{"n_layer": 12, "d_model": 320, "n_head": 5, "n_kv_head": 5, "head_dim": 64, "d_mlp": 1280, "vocab_size": 2145, "activation": "tanh_gelu", "norm": "layernorm", "norm_place": "pre", "norm_eps": 1e-06, "positions": "learned", "qk_norm": false, "attn_scale": 0.125, "bias": "all", "tie_embeddings": true, "parallel_block": false, "init": "normal", "init_std_qkv": 0.028, "init_std_o": 0.00569, "init_std_up": 0.028, "init_std_down": 0.00285, "optimizer": "adamw", "lr": 0.00175, "beta1": 0.9, "beta2": 0.98, "weight_decay": 0.11, "lr_head": 0.00766, "grad_clip": 1.0, "warmup_steps": 247, "schedule": "wsd", "decay_fraction": 0.752, "decay_shape": "linear", "final_lr_fraction": 0.0, "batch_tokens": 131072, "seq_len": 256, "doc_mask": true, "train_tokens": 773200000, "steps": 5900, "dataset": "wikipedia_en"}
Each number is 500 + 40 x the weight over its row's rms, rounded and kept within 0 to 999. Layers, rows and columns count from 0. Numbers have three digits each. The size before them is the row's rms in percent of the matrix's.

# layer 9 MLP down (transposed), 1280x320, rms 0.0764, rows 91-134, columns 0-159
100:588469410479499554462552525538493533553514521540505579533530510491536428550512545474451491488452500522484473540553523500492514526547481462518502482519426531502515489486497490382526533490502501476536563480466522457512598506463511453532444570527465482508479521508521498470493379455553478511528471477447527521448539538557461587515472561546536523513490553479517472561479408467529416561456479508500515546493471536481478601479580463484534478517407564503543542552418461445521535486500475
101:527509467485457453500508484487535573508486522497522466480505392430544500539487419546455536551588515498519469498508461467444460644504537450563483526482536506496478503465427545470529497528495430526474479454512473500464515514501486552488442360516550532569542516480458532532483506473421507526474481481488463484487480514472464469529462431518575527517432493501475501536410513502553481387467574520392536535502486481432549472413471456529531495527500530495523516473488521469496553551434489
130:483393465489530520504434530446523483466498541524463483522509540536461476534433551489518457517516481522432495507538482505478534525447515500489463520536479527526560517526561522504527533503477516332491571559555502519582515586582470499479465489468500468497493424498516552436567547571538441482513444497475540483427499460504487427547560518527516515507525493508435513430512500480465539472538452539445442555497464489464470495501490544538524525521547482470547496506561572497473473490582474
098:502542519461499469445492431425507576462513487478506543530531563486409535443517533543530482554473506444518502515511519461484524569499505545473441549534574451539421593441526492505474513529523508461549557549475501476473537489533518470496467539517439465552486494503518506518528489446497537470521455547439504396529416558486530494519484475412416440510498498509463482486498550476442541521498537575476550428457512528463484489516506524477469531539512494485559498515455491558531471468579530
101:489480454488518519592558485534462508361474445500482485467604505542472530485546498521530510481496467484513461519489520492481463565479459498506472433485518465501576418546513564454487526534551489424491446514454409476550515457462469502490510467469535546553566411464489523472518521447551487555528478512432552523522432441524553556447558510506503453500541494560479475505471572537470463486522530464537447581515496470552573523444493503452462447505485466431489442485507508533511483544460489
093:479501496510511585468461470558468513570500503496531429498505503510476470629468534563454495540509499415496558517539500550533421527513537477529428456524511515520531517452438523542502537476516569473547514524505470500562484476546476500529523507472513470427468462484466521504590574448474514585499497402387465515518444497499511504509524473529466484549456503446459527434436513467424516450558485504476509466534498547607467513490550470536498527515500471596510563477517528443494560465595458
100:460441432495568506481499512450528490479457499504441513480478451462531452477514463483483443533525493424478545576470530556482506490472501519494458535510515492460454486508567476419445523515568455511495543523396503430528540503540501490521391488533458552444517484515507492551570543491555490523558512499468465489523473522472522495434450486479534547563495495543486487540482526449447510521454547507379421478493465477460445494472506540518550490468481448500439536474419583473486473493498478
103:321462504515516494529548516466609489493531452541489545524514474463437505449522488445462424516532520471490493497568487500530484522488411506428518500553541459499551527545473471454480569503434500457484500470537628496551425518440460458540458586552486478484524529509489459548460489548580493432503439538452490524541476521540524451525455471542500443517439508489570433523589512515552468344572540553504544532446543483505464460509485516493431523463519444478532538534516541483532474484467534
109:530465507579490431488535490485439549452537535431547496583492515548460464446566450517404501429520515501531480535508511404525526552518538491522524511523482526503429543476501544526507503583491433435506465469575463479476505485461512534480490460495469479539466490507519560475534496543491478493432536494466516449531524475563461478424541553446437459449485491477413501498537522496488495510602538520470518526476520551502441485543511556490529588534500488499490544538447529485515363477434475
099:382467574460456503554427454529524516483447560528504537478564511539446522531435558510515534379426526421465488441485546461522511529507524462512467506493449527481513472512436457448505433515463512497516487492544519472517461549541466454517515474493519559481474480551526570448513428508530510544547524572517547495504497498530477534574500548495517518429481503552469484498485518544453506476502529470445580533507532430518542484501480478456442471419538456515468518488494487492516521518495438
084:523466471481480400509541530478545463528491453547567484483517478489488422488519433450556536475506541533496542531504488515486505496506525470460541498543473528464473494564486494456532481537454526549551518451528429472509519454530572474545459521516495513505480490495499501391516547530536550488523479464516578492438509499528512515487450505408512510569547448432550491549499557501510512636492502516489480524505497518454478546440473507536539540460444442491496489490457481481516518576495482
109:487465525457522477492518544482575478459536476458534440511577511461441468563538559600432476541486456472550474529523433497539466550492504436438438450499516551538577464556509567411511533560473393472478487476526533553470459470478527474536544533490482490447467522456445606530511470564525466460374505480549532494456550512498537499506517523575547487449500480477493481528540491465429526529536467496448503462564528494538544483480460523493574459511471502466517479561501488565550507520478536
088:444494505485508543468582526532505526513523544516506576564460484491493431571500449498469490538508530516578518547465505518457539507547446490543559533516540481428432509475507416538493439496483522560550476454427384514487504513531499506542595497496493533517491490428490569516516421508459510583558506483503448508456559513500364477502541505434506593524476517533516499497531528501487463531544520494539539461498492557453508498491513425525469462514540527520494520480423507489493532521618453
088:582504559584447468504467477488531477532525464508493516455532540520480557523553479523522540489418409526507501546475471508547543457565491497515515469553489438440508489466440580566469480483568529458535529436471293500466476513473506519511473485465507453480463459446500529505503554444534449544525468444504482543484519431608432509492491482519468456481505521508507486419555503488502434584447458510496482562537482562545570515463553500545536486498497502428529509508453492535501582444509469
095:516514446546473496477473479451447498471530423511510442526459518473467467508522508462415478468572489493519553500482454531503471453535399484504553515507473499535473467466520490473541506456434557478417484507519428459560515527532564551495549467451454490484527490542482526490487483522571502446510534472572482494473488445521536486392600498531498462506468508526527478523496544548553495472440575455508534566493530512514478500479536554500459500483532460477488490503494484486356484484491503
116:519477498476483565500493503445461519475460518455522416450537554448546506515489498511488505442516444497471496559520474458474526520473476576465469545483471466481504503528474506532441573485522478485523551537491437517489546514593438527473556487469532458424503535585463517423539498565500495485531531538501452493536471493484504484487516493515493448475449565474506453432425436529536485553568531545552570507527536477528513484444506581496521423495610514496489518467450482519482377489560511
100:460532540571462558521581523529497547492496518454523451545461461536408528485489545520501519457481429487524453531546575467549511499517542578532500483523443493553447447536499459497552512556592438462436510465420494552511490472490541483527566495458523461531522501544443542565491505560528537511487474475402479512480507539471526492513523445484471467486540535522543561542505471462509547412510432456451453471479471526497534488493482509435522502490475540437550500456536537502548424427528517
102:585503526533501512527549563550499451501451520512466497484455531458472416522478503567524497461486504516484505555593570520490556516518538538529442517503461532488458569453566434441455515486478498525520501497449483503455398548461475481472485524504462562478482547439472512514526470403566474510494546532572426457572488551488492500463485480444494512567524549506469502512457523491483557466545446431450461478560488568503497461465493483511439470540528485475527471555553450551537497521498550
097:470512464524554485465514463512509534384470430505489478479475531459462463547452469499508473503491533602543548458487562499507563525499499458469516530451484491465419503467564519402510547501515521501450564549501469534436510448509525514504539456446529468510471450518524561567524592538495499513513511451507468501526567460453523423503471517505432498513532492519526500535483602473528498474477545490506430452523536491534487534429488496516505533489465492518560440473472528523473383512527505
098:445483511452458488536493553509482476511428528468523478479540536452511471540486571503474499506499534514494498506542488482503542489505444535480496535517482471458484489531475481534407534517536522475516523455476544501515548393489490525424529512484498585545514466513450484496484552476445600531460481471447491501485515520471503524492557519485522467435470523545538460492518522467524543325500543476432446480476465495555468500485503524557533510555430523576500496451495457487458482516496420
075:637512469465537493531452530533492526438479420539481523473520508525524528420490494496526498510519484543556478527479465501520460506456501491524530466434511498507532431505526495496566486495487438516508529442486299489484511486452495548565539495470475511474547503529469508466481520522480542512539479542503496555514488445480508526486501454471502490538537481505523515540445497547490507642456505485553538543518504463434565540563532439467456563454520599483469543489431519501542545399509549
095:436540471478515437488551522450490438601515509514442492460492494518563454484435461497499487550486494487513497549440603551503495527505439432498543534546456476498575600521481583480520500504499564483460535474500614547501455553476543465529528432503514462460540576495482528491393488445518483496560441439515497463452493530539500493467524447541439460524552525492558523482506549461513473478477533563499552497487502419535497385453434580543443526525502541491500516520538491449509420493576637
095:490459513529489555478458480562463508522472505492438512463490487592540446532540440442455485489528531540410456525521509571499548493575526542497479485500539595503492507456462477522493474545529579480509456484529517453622488524512513552529530506526491533546493418487567519484464465503520476534487510525518449470551448490500456460507431491478461522512462430487535463527496476496504560481397471489519531512401607471476532530489549493425490455519462472399503518450467527540536478613445533
099:519515437535502478443535519373525488496473496461531543488514491573501539517547502511469473495431560518533545562426501445551392613549455516500502485552449454506509420549484548450424517515504463505573549504535543559519503536516425503440523451585444514532461467465527512472451443455474496535532505531508551456503400485479498515508531493525448518416520487491538520445468476507521587528517509492535522507453501509474540594449492512523481535476492473459472486465504466531506535507458532
106:456454412498494537463484566510451469593449489546475429520505512512528478527452456466482532450456457495532504541483528492485452563470545496548461486539490575443519517548471465405469426516512527494452550462459506506587507468559478586511502488513487446479536470513562449477468501544522507571449482481529448463478473458503526537499552532531450586464526552510498554523533504535471480507484535511470481461519452522534495517406511432510479489484549573560546557486463550492516488549507532
106:456545635497539609509444516529463524437518412477450488480534440529548530469535458515526495544490512495485458527525522425457486446485515518538526519528472423484460486546441538521495528482532527475494515478508528502555465508497487457492453415444574507568479489500501506574448436573494518535459512523557543495531500467501509514525491458461510476500511494518519465537436522474534533505475546542462538475512495491496523528474456428523516481517510488414519547490515588466545505503485554
108:489520545443470441468496478442504569469522578540535483522480549494501535481514490483451468539539502540560516442535541476495537507591400528520516525474520438481494532530423409542433490553479488513505475427518509468525521459482489492534543549497461447488491511491519504532540521516456494499519445524464467511562504477512512483487566451523559442473575475535517465571515462505504520423504459556446519450545570517461486489548455465508517431512507445467484480412528535469523500432460487
105:515452546521525532491533534503491515511505454553454525589573444458521494478432437505539515524531458548473485460579548475554471520498465558523498547419500498514497512422539524537517513491606558506532474522442530515547529466523475467544451570513488508591496484516481512533484420505546477499436496477496494457550409528476483497463479466470597512500443522439496571516452574480520444529454441479477625547555438515566505487468529525502442473546500407469516502503420435445504530472478534
104:535539507438503475507510581455496498526465525463479510462497476498551454494466417488489484424545510518456611512547492502465520449498424511547456512526475500509540513491510536483495538410424473484501464466555505527479492494515541471538488560511556544525469496491405509480495518526520448532549459482572512477493480438472462507424529472507565479480566526508506476452488454493527510411569469540473471504539509442549496443446488504534484546511485448556482417499547468452524493534495464
108:559467501537540523507539524567494471526463455507524451470527547458486490519455466566575521498524504488488529550531518476510495548482494482497459472616487499488529414529511564478532499432459509485432522507512355601467455553480495454599427423502567457458503468498582498494558491524483542457494503504499447513517534549512562519459525452483472465452529562543537572552470476546434522470452494554477506520566509463603509481516494459524499548439496486466498506485556493516498480413523473
112:439474578471484503497520518532400556559502434436416533420549518446572495399508451450474536412452541526493513494508481503571467479508594495496455508496446430533524455426476575510485511467541501424508519483509519483430514530410501532547544454418490464543553480502498483564486472485562427491478565472485452473552445508485514485504579552504548484463503480507555487483595468472497540521548472566432469529544518540496494554440529498554531485513461418530545470524487508435498471484533512
096:516597475507496470538471423576483436492513537553484482556468498514478484457504585566509487479529516502503456580523553542521485475461493573490533515481478509501474475485495552546450508466508481533534451558538423538467522488477462537535449451521534438447492506530470461465444575467562508552456494497448584585509531517456523395442491498506519558468503504519461524482544424508491502478446510504505545508568485480486477475525542489525572503539511517519509480469407467508523482495474489
094:405467483488471502554514512516463520490513484494535508450482512550525529609403519558500485495506521468529510506503525458467500538562446498451444491536450484526546463532489508477523515439417471530554516472518569510500467495548404517511487463447545464474487580530512510555552555515468470479488512501448585534458476506597476564593542441502520444413452557511501473494486502555505556558598532453469474525496510457554477472468511533497482459491493490484494418574485487481495519514567558
101:353497527472512470434549522466523536554496462510529471523491510527515525576528533531477556605519468493519493451480525562519552494528522543453494518514433457467496451475510533513530495555467468521471483499507598540504513555483423480518554498567483575403521530491514509586496518479456490502528507553458450550539519435442578449509483517462509609416501522448427557464480466531525435541467540490554538491546505471463513508528462418516494504412567463487561519465474474530494480369462538
119:480543517460499560499487589511469556546490462496547535507513474496509476429506462586503402518510519491500573418441503454413439533553516501476506595525453452492437473563463487508486561516548441552507493478511487578466485480492510485514523500524519520542440450513553496502535551508505629494448518508453518394502468510518515503558474457527473558492465473450564473500452544574506459478479497520552489542565517527464430489456488448560444533526477468547458565450449496553537525497494464
101:538551453488551492468536552510448536449557511474563471455531563515487517564478525449487537428471503588493468479456488482554523491516462386533540547446532558464461569517467567530497555499522400523459423479522490473482491496607502521521548483493535485507414556452549523537515525496466507479499522471494483422536465521499482483496472544577558512496504521494495474540472465512578507553486537452542479499515525517497503494567499591495419507502471562531443477569526442493484471477519498
108:442550448525494543562495472532597445495495457520503482477468481489471493556481499546498473522534425446428461474491418580518457496553513475477446486523520572534477464555410492477544508424461461496564505487476509491471485518522500468467481528467476535563543540486526540525539551547502517460447443536531523475450475476507402471471495417497538534522475494535523541513446486492403502571504522536479476505508562533471496449544529435526516488507580563538479543517446483437495522544574493
094:577542556513435524506435544476479507508491525560481445440542471543461501485475508431524459481485486536531432478499456464526545529473510552499538519615406505440570476493448581483458497560438533494477524514507465488499519456530463471493474452486562589483487476431512545486480478445545484534515442387489433502498511506545453481497475456534538485477443579417485526551525417586549533518515466569458487444559478523523478481468502528527489554511514510599446522494480488495479423461490503
096:534527588529515498485455522561492484502451480498467567531531525518462476495414499451456538511545545541473480520492462513512525460515479512446554434484493511514609449474536488529547447523509439524526530483402438433510435441522521547426523481565501453512509541474516485464512568452584530467438518521514533535516377461511531547449501466554434509507476486516549521555521460480531473484506484479439523500518498583548478496458524530476539538518457530513541508521585525549496482440529471
099:512479502542487476539578515440509448565496528514530507501520504499527529525554410442503467547489558568496489466504430454535532476535453544432548441481474539577472554495564473488515520438552492501448499492457471499529457523481432483479457412515478486479491477539531488487508425489427560460475548475457514490509459420463538521532520560465559507532509473457490560520498569446440527501475555448498550535463535518522518543439484481514548535520465613505509496503484412495521447465500465
100:474486449481487484515482499506506542499469483522478529544437492542500487511470481476530468506512462429530537444538445491517401519556533529480498471554460523503532504594508570398517491508458565547519487445458542482511510473455531489525485441659436547487563450507418507486498492521611542530528504508498483461468392506524477525467523494427505483521474485445481520532455475510540552464543499511525465572557458524475458427548463504540513548498507448497561436442502580519480424518552551
103:559497513494500540516557480499573513453434503481490522532517513476501420558555415467512409428546421494503529514558508508503533472518467530500534522475426422511508484472502479578483491585535465508498462626471421475541491531529528456531553547498505537512542515448442536517522504482519520533494497512502503433514493482433506522517528481507497454510501450435480445447470445567511487505536472500489538538457516477535530502416516451511486462505524490475495545506519472541460432438540558
097:518470444491446514470494450525549503490507517509579531516507531560505546507457570518533467496512484465485494544444410533482516486525497466512501467482535455524496517524595454491471484524469496478492438506539467491470530505464407566392479616486462506519546518503488469608413585500505511441506491424479532501496568550484453500491485477549479489560574418494449497597451458541485464475384483396435514510509520522526495576526508538522475417515498482484512443510463494523550500474480525
092:557491446577483435513542486531490462561470479544591514570451500475495439479510501557567525481524521477487450454419509493598479496526495513489499523450420508491520439485479492521504486459478466472469510521534466505489570517481548501470440537541453465545571488529457456516503526482495525461531441509517420429504461583511455539563441498464503435512412503473512514556480517447472542465507486522531481502504458492505517468453482491465551422534478447499415486462561482530451477555481513
# layer 9 MLP up, 1280x320, rms 0.0762, rows 92-135, columns 0-159
103:513466499481510488516548585506520534408530537579433420554495570491499517509527550475563491582554519499505526487458451581511501452526495487494499568477510557510566476413531451536461500471497497469431530479523516490530503554419543452481520574457553484498491476449456515530502502527512455504544524499442479542531496534616493465481542521532550588513490546536563485459492455492514502480503426494597409519511535495552527510526410517447525541523424437502465510532517484478509552457495518
108:470412431474525523557502480417577519463581563500426523507484454488498553473547535531487475519541460557508402492501488514438568456518516519528471474488490564508547518481534536466521402492549501421471525511496560586547523492541493578502507554507519480491521473439576513457490550479512443477519510494502509519488456502441554539561558546437557490528487544550462507483470449496530468451433532484484517569532496444492457466576480505538564487514531432484515520519441480476484520474570449
099:457520479444505516445489420371478539483528549512548431511488511560509522582493513577507550553445497562471487547506509520475503504439498541531482518458502500526505457515514521430548524537541476507547506462467506528513524510505468527508447524543525513498445527498486478469515466532593536582467521486502443515502438524501516518486399555441534516491499622506383459488467509515564399480467496447460555502516510419535537458447454529504508520572493482539530467484432530605509489544499477
100:504565481479523532507541498407504373525486479454501449503544436459435448518504548512429517547523413437532503570520441474505445458490520435480535475520542521484518465469565506494469533547600537519534525480495497514545500493568425505516541524496532505478500497475508513437492579479456510442514431506418576518474472511499483525481453424492534531539515511462530460513490406481448562463524506533470533463443443524542525515509502495508531592524526481526542423479493466502444526536506505
090:470539516528501514510556551508487490441480537473538528539524482542491570508477456465540527448485529496397441503507486494458477442524430585508511484492579445434483504477480483478514552525534513556433438502505497529418486499467555546455595507536473492548523469442480435502501458550525500536558519513530534459450518441513467536498522557503564536484502552547499484485453454446505388491549461502499559522508472469428591504585508545564474511476444539454585438551437480527446466472445570
103:481559512496555528489560512496478502488504503490550533526408495477492542525507545557533471535521481479493475492518513507473463494503536481458518442494465558421518463473560548491566516454532540474455450550572515480579491423493578505513498514478481427475471441515544517515588515484534493491467535544469534464474536505498398503507510465505515526599522581530470439495426454455451521480574464442548497509479514523553533485504483507546489460512507430473500547501566517532451562488492461
101:506461510507480529476485480435523527496524594520491444502461504498554476526440539542494478552459403522519398520477439497455570468475574495504463491455582553513494526552500464402394431525510461459501475569536522514473567398594473488493499496493472440475478502420444518522499498523583545531467501559438466489452546477453542472479512546492538563483529500580515542535443493534519482507456426480448513503446501478456488558580525484526526464549573452426510493540496510526444498462498555
100:504503487473482577502457552441521535452520533501439496507495525457488450525476553465588443526445444423455480472535442555553486490499582479477493489408540559548524458475498537397456522537548506446434516618508533504468421517512506532488539538545491477535556495492535572500475483485503492499483511525472502501504523492494503559608528447555475475475485481449560476519467471478496428496528522417507525457487495533447530509546547473510504573491480466467536474496512482507490518506462547
095:478445429565453511476505487392438512500533529494506465504532450515471551522477525488524572499498543552450449533506463482459484534515544538460556547475542533493494496496486497475485574511496507462510531492498477479515486437524397556451484565525474499421458520477507513440454569485500498425553486425516580522536489467481594478548481488496530423507540552573537483471474450442507468496549501403511495563456485547508457509465517594479558472566504561460468450506555574534471533567480493
090:508522467511471485423473479429495501506535521460488536515500511443462517478487503620532407476536421483498558458529502537498511495505546518462510479542464458585494493481542433476485572464530506502496459602471490513471509513494494533521539459497483519443477546453426465470554549507442429572523527566450512424558521555472477499536472564538455523472468498514474421496511509486520423501536485526545482501491501507479482471593413571424457471443500520464527481429560535541520493494550516
103:436489555484579569506497474429574487552524506526480578555485448515407463509462496509534460467532539587524466544474496481480547468525483446462500525474468427480478516516467538504498483484515430490468535508483551476496536547525445583402497499518515530529526470524519533476578506533483495479472519462474551490499558436496477505591497489495443521548484513479478440519481474542526501430527434480499454510462503530524454436550501512569426514561478493442516486460532515507438520565485465
089:474468483492533468520561480558459439447525440457548440510500513494437524479553551428508480498537528504482517512634508479538444546535507458454549520496506459511500503449530555533392491531461488485451520470546489452523450503555500523445491528503498474458469541569543533485525483575563510452476507491533562475479471492428631408541509540526505518503561505478506447463471500502524504478563460548529506490514537488454479476523488537478544462459492488481560511484446487576466480481485514
096:480577509514513495511591541518402536516532536508533493485518514494472571495530449462572513565487554550502517499448544505587519463516516557498557555546541489475494507438543443418521513490506452486506510505583479502463483526520572538485499567522458525501498446467493372460596477575436530493468516505488539489448494532450465530532523434527576486505451527530474448541465457522558477489539462526480552482537470491467521491553502507465554451512540466465456452418544492477479458465466468
096:437515474520495515500519452505554523513504475509595498490456470505459462538514548446531443566558416472500498498529448489486429553442554481526501517519485570485530550538490517509518455487498514552502490543512518605394485414507450471519487496509475531556501520464474486490485480506435545574559485513491535477546550512501538522569414519462408407506526551554569493446491523464483480491493415543509518461447520503480514515519523490466473464497517508530597514547557473509517496490412518
104:472520518496508506533458465544565445495533566502485536557501486536484546518536470453540435589464511494514499508460459519530486461532485452511577458473540525435474501482498458473489403526550513545508434468523526488485520475469523467556467536497518527538496410486506505549519496437545487500481511521479594461494554475538485585510486479477506493549554456525463566520512444463453514448496503443459474498465509514429471508543556456553540500509451498500575511566516528512485582478437469
099:508574507532538538502534506491440497456541509529529527526476517559488478515506438500508520483506509516524510542445482561539554493501596528496446503432515529481592455505534533475489516529546505508438563470412484457425487425563532455403526525510510444515478544441534467458486496485451484566475496547479567450459511411513468444489523536451552520475507531520527477522571477480471472522515451555469525527568493378513516484498451475467518610435510532483507466516517438433412499553508470
102:504538543520463562464438584521578534446546475500465526557494546482514564545524470478497465593409524518516490500473490491491533450536498419513486516427543520466503522496502466501472470466565505492456565516535530460501529501520480480402504523483479522523470435461508496510575495494474506419505472531479492434533511450487527470425457454470472475577539592489509515491529505375479481507517412524538475565525506552475504472473485545533583475468485450522561572483515524473498483531489368
100:463541411458517525514526510456455532503509469500445451462491506532478531531516494611490498565499424438482483521537485482564492460494509476507520458473460527531613447476472481489523499413488493511480521524568524498458523384564524522445527489526493546497473477515475472502459422498462514570598454540443526514507467530524472507491476560580411476495479513475542537542540535425426468409560458497474535509491438513533492460481505449519550494490509486519538477525549521566500474504467482
097:498530445472459511468511427487449505538505473471513471532484485548569513537544451503474548494510520490485445475516493489561500482450565466424540613438500461476410561489475516509524467525531549495475539538550482497446508499512439453522451543491509389434505563482600519519509504504528455425481458565496567484580511503503459529443465496544527448512509534463524470596487506445510518497525481563547479519514514559429566505537507534538559430542520547503517430475491502568477512456572503
092:517498394491563556462509515533463510461512435470506458520471573510458529592518466528513503526494512495512436532506494476565521485508505510448512520531567509519458446504524465453507510493487489479475548463549442569534477559464539585433456532504441464503552459453505458468598471521521457465515564534451511487491514482463499519472539471518550484512463564544491465529437504508439524538502469519465468515529500538548439489477456556497506537440430418537435435461473492532500515526512341
106:459479482540529550499530518490400551515425472550483474512519509489466581523506477526591435520499558534453469476537486488513551542512605521439534586465576460508485488484535505504485518511444381449470513496511551569496507452532489541488431465471534498532512442445512532501495484505513486484471610516494612525538512554557500479487505500464623497506480511538515440525405561499526525499467470490484538463458541485491477496497518561535559543489544477520451516472469463540481484561463503
100:519468501510457513463503523562458517406513454567531511538496460471524471530457513533548527508471519437514534543524531473478460456489563550518445483529524521535489510561519519476423528496521478501478523510515534531480538491523489507511446488493467483450477397441426450543498460568526503493529521542426459481468533494389552451528564543511519545542443517518519460528535494499477591511527539518438504487532537546456539487537496467495479589423495475503542515492539464541516499538512530
101:453488518476453536534516534466500457554512570480508547529487466445488493447554506518489463501541475496488522436476463460522594478494567532471509524485501530564480537532502484536439500499503492444486464466461544475508464482463444594509572493551459451420521488518518542526555537479511449546517509656462487492524511548529528508474581498432476518553457499589452456456493518533491561445509523467477545525451453452488459479541528521481436490559475469492536484483455495515480539447517514
102:468525503471543511583517529455556540493555574502502485531476579496464453529554546438519507465508487527506461464480517573560537513455488490480492530464555536523467479462572454433488524573522524471518453507542531479552462438561450482523505484456498459536554480428425502566481426493508475505454476472464522503567500474480398499525502517481478444500463502502515557536459422423499434492558422480438532563541573453543510430525536495548483509480491549406556535514528539500467489453469467
108:471535490488446495436465512518466521530480540502464580500440466504514494551497548498463525518567498581477505507486516544546494429465509456501462512494526523421511545497558501504465588510490472540476508527477553552548516529576459467535462538461531546525488478486476402418485478554462509567509555461447565465536479423504453439487492505457506456510528633440473433567483521498501506461516514440503485508473493481538529468501441535576484496569487537520524458502512371554447501480484524
098:463504497428536516475526432474496485419513593518570493507493565451529487521515491539557378538510465544486422522589445524507474533539572475535471428495484483510455567500472576498469476562576591451491530506447572454516481446486510517437506549559464500556519531491494503495493449521487528533496455497515485533495476501444533407489510462526547436536398466537537519579490489494546534481558516567478498533503496565484437564574518459487615493460480497464577504482532479482443464546485508
103:503494551537513501477486443521447505394515518513516395506507573503479480471491526465511469447590511507445474460528474475532486428484528415514487505441481489573508507414472517519509538522560456471408538467550517531470483503488453504485522503491523518489500478544494478489502466581442481471506483466463530530551507486542468486483573489424472455494516592558481460484544482480499474447525501513461432501540499525524483483407463547566417508494477540434460476454513528505513572576371431
104:485569475498521564516527544485488478438517511557515513528482587524492494475447474539485475490452494518536495502524505545528469441502475474548593515400550574478522509501512493496474510500465496449539560602543521637537488481520487468483459561462501466491475512482496505440520519581567458484519538536509443523506456577535538480518482547495523490552562575481490450566546534468478481435509516449583494531484458495462481466556481520528491458539480506504510514450532479554478442510469467
104:510473517454521584455508497459509509466519507445437524502496567491496495505469540515500456601468505518531494636452456439509470463522486524520517471453495518541496455545473471475491434484485625450532527509476507497445479457523498487489571579455498455528501508479510537498521481528535478539572512574527525561527480540467515399499474484527501462572484497545490523498535427499463467431545505487512508557524494516442536480435501445472508483497516410470446439438611476570432520453455463
105:517493507446481563464600493508462417406507544511523471522510580521518468538572504463548516580529537453505469461462482537537453502537496472617518421512492487473482493548485503510495535515554476540461515595474503476550532491545512548479474524489560437480493418453471493435485567554496496535515538516522454552505554455432491562526464582529500448551517533427461454518497487458520556476445478495502485541551492567435515503486583507538537496474495551572527464482515518505488505471491496
100:473449501546469486516483508543491548529463512462504566531483557490551542477495472508504526502525427553455459498447516481550552521481515468517558492429550484509518465509562461467444505558470532545535554460547490455483490566510440537444474555547491528487530502521582517519464419500533391494519516463410483485518529544541476527530470504513459465459581559507509513472466424547532422453500488548617528518524422499551508470529492469471502520489508486393587495603449525504524484474392501
091:496469532505553500443525503513516484469436576560496517513526506445460503507545499454475490530563523524453499538519399550550543542502561419534480423498559470456485545544607445462483514611511561469451536532474488571533579512478487486488495413498468475476463447544436443402546526542545574534474490524498502466522529496526478486449535442444536537508431482514424509529517499455523510479502479500479603528546507508502582488523427540542537546540556502531614526492558501490428503427469549
103:474447504457499499548471518520526488434505545478473516467454513530548413482562482531536506480511477472441458452536539449531509453484484386470533495517556550486478544580534544507554500560507463475483530462467500567527588507503547441435554523525550520497482518452526478468630497497461499507516447522502503472518487522500585528493561465493501551573523520536533432508436426507512498466529491481527467554473506441417510410500504554590557540501477491458507544494412502548421531512516541
096:461508475418524511434545546465463516529546507579528474461545496451492534456496447594487415574523454520485563514448513448459461473469502500526534479508505559436473494520462443475522555538609482581528474529503544568456504446479522505458532557494507448541388475533512503518570527542427536457490518469460514488533501503514524431561411473475507497520434492577541414500482471468533495451485468549444511533519573480467453516405524468529470553554410457513521522491478528504516530528469503
100:447503512469505469538558422447540461568497542494530528480480517439476502449530521463450503551522481517506518495495450478542589497563508475482485544554545508537493500437462422539432577487465601483522540509441533496486546531511483493479561595445547512510506517470491485429469428471457486487530520564482533560541566552575508461538475543492429457521491534524494461474505547477481522473514451535502410551539519530521517488524502485501492529527454524464536497486396506627516516457496531
104:459608506471580480563546483477498481357467515525506496547478509500486491526487433472557516542490521499430488563448481492500407527527536492493474547467587526548584536499509489484468500550518490517462537574488489530477455449566428442515510515492498478396469504470443547485504473542500570546472462538512501498460476534479444466526488525488559492516503497506499448524506532499522403440541427515490513476445552507488509542541479494500532506480519475504532467507509436518521487483461484
096:497572514442539508541498471503492450470477544476459457416430545484582532525504562549528518543579480443457530567577463482520499489525545454525554458534472501456526503467604513474466484515526512523548558525499522494542502450486465547492510514463424420521455469500513490464502501493495510543469609529497496538525509481476509469509504543528496440492404468556437487466484523466477460486448436489493569500528464507544505505505456481519568449509433450574521549534484472561383509456468495
101:482480456407529500445518491555514573536470561481488535531496581557476510583519532465443516509493472481450547451430461476555472482421535494490553549583466582450556472451540448489496514497558487495492486520501494499551489510520560495482388463417458510514414529437455531474478479526495431616518505488474523511538499530477504480529479510512548524572525533524509511481486493476528510516471461521520414513489465485526425430516497525493541490491475443525440509544520410515540516565495488
101:446455532450513505555514510465531448455556548483488502461431514537540514499518504407456542523590434483600490518502418514571542457514475487510461461477496489477481523479539490529462516551441446524519585512512527547451460456550515521476450482502445463500521498517540496468471433510516484519488485502461473456552564515516505548548452526463485460484548553532432478556440467512520477482452513561483483508488565434455555460466501489449551543543602493494655469579515476569496521450541487
102:494457505461525516460525536441562503562531506531487465461458492467520490530552444548530475513540441560541524452509538442483504557504457470503502542510478569487513463493500493515520452491507531494565553567534493470464496456504444515457533559489533535432496553530486573523519478543482463409441612472494542447545456510441528512547408502455494470569482575538531392520470476448573455492476459395487554480457473498492470499469422599516508497507488458515469456450503509550492500509464455
100:504467469426487508467536551482472443466515533515491457496522470512450596419546513434542507489462497474488419556542492499476514424531518461538487539492590465455537524518455477479505478484486480494501493500491484460498484464533498449501512589468514461487426398437458519465527550563473494572498483523545501424487486506420417492485546632480554531551462551518484492462549544512493512420562551492499492512542486508504485549544482450579424525487534541560483390548532501507495521450456514
097:470520508541598500462474523509483425465455543526506553463480567567436466514568494510439477512507465550518482511543466504493502419448499440479524535554535554516511484481501492469526495487517470417417501492509473466455488534544518533482411471516559524426531521463507441501541510535469528572601432493511521553554541537536516504505529532569554477509521508525463457435449511432518471504506490584473484442470478466498499465543454494475562466447509511466484472450514541562564580495495473
096:485499481486517482478476486463465456558512470566444450478523468428480460477545482462524450511526441489515515466520480461483524473528538491491480506474530476583416551546472453534478458478466526507479505413483535532469448455544461536545519608482531545391465464428457522539522411521458491479438550497492430529527575483474511454525510461500549491488555521582431528467461522510573416475521532520545490503452510464532510488548506488516471513481489563498654496499422540456523535425489410
104:529563488510420537542501434488520443471493497538489489469464398468536503516480444504507541469484476502461507508536463435503501516419507506515513488524518530518475604528511532524471517549505540516504604560497517464476512505537534543453532494450485520479468492448471528516552471446447491502472515485501571457557499533423488500487446451503484465524503467514475456474526472390490431480539435486511591494522491425559479481434496495553442545515531484459528486524479432476482493526486501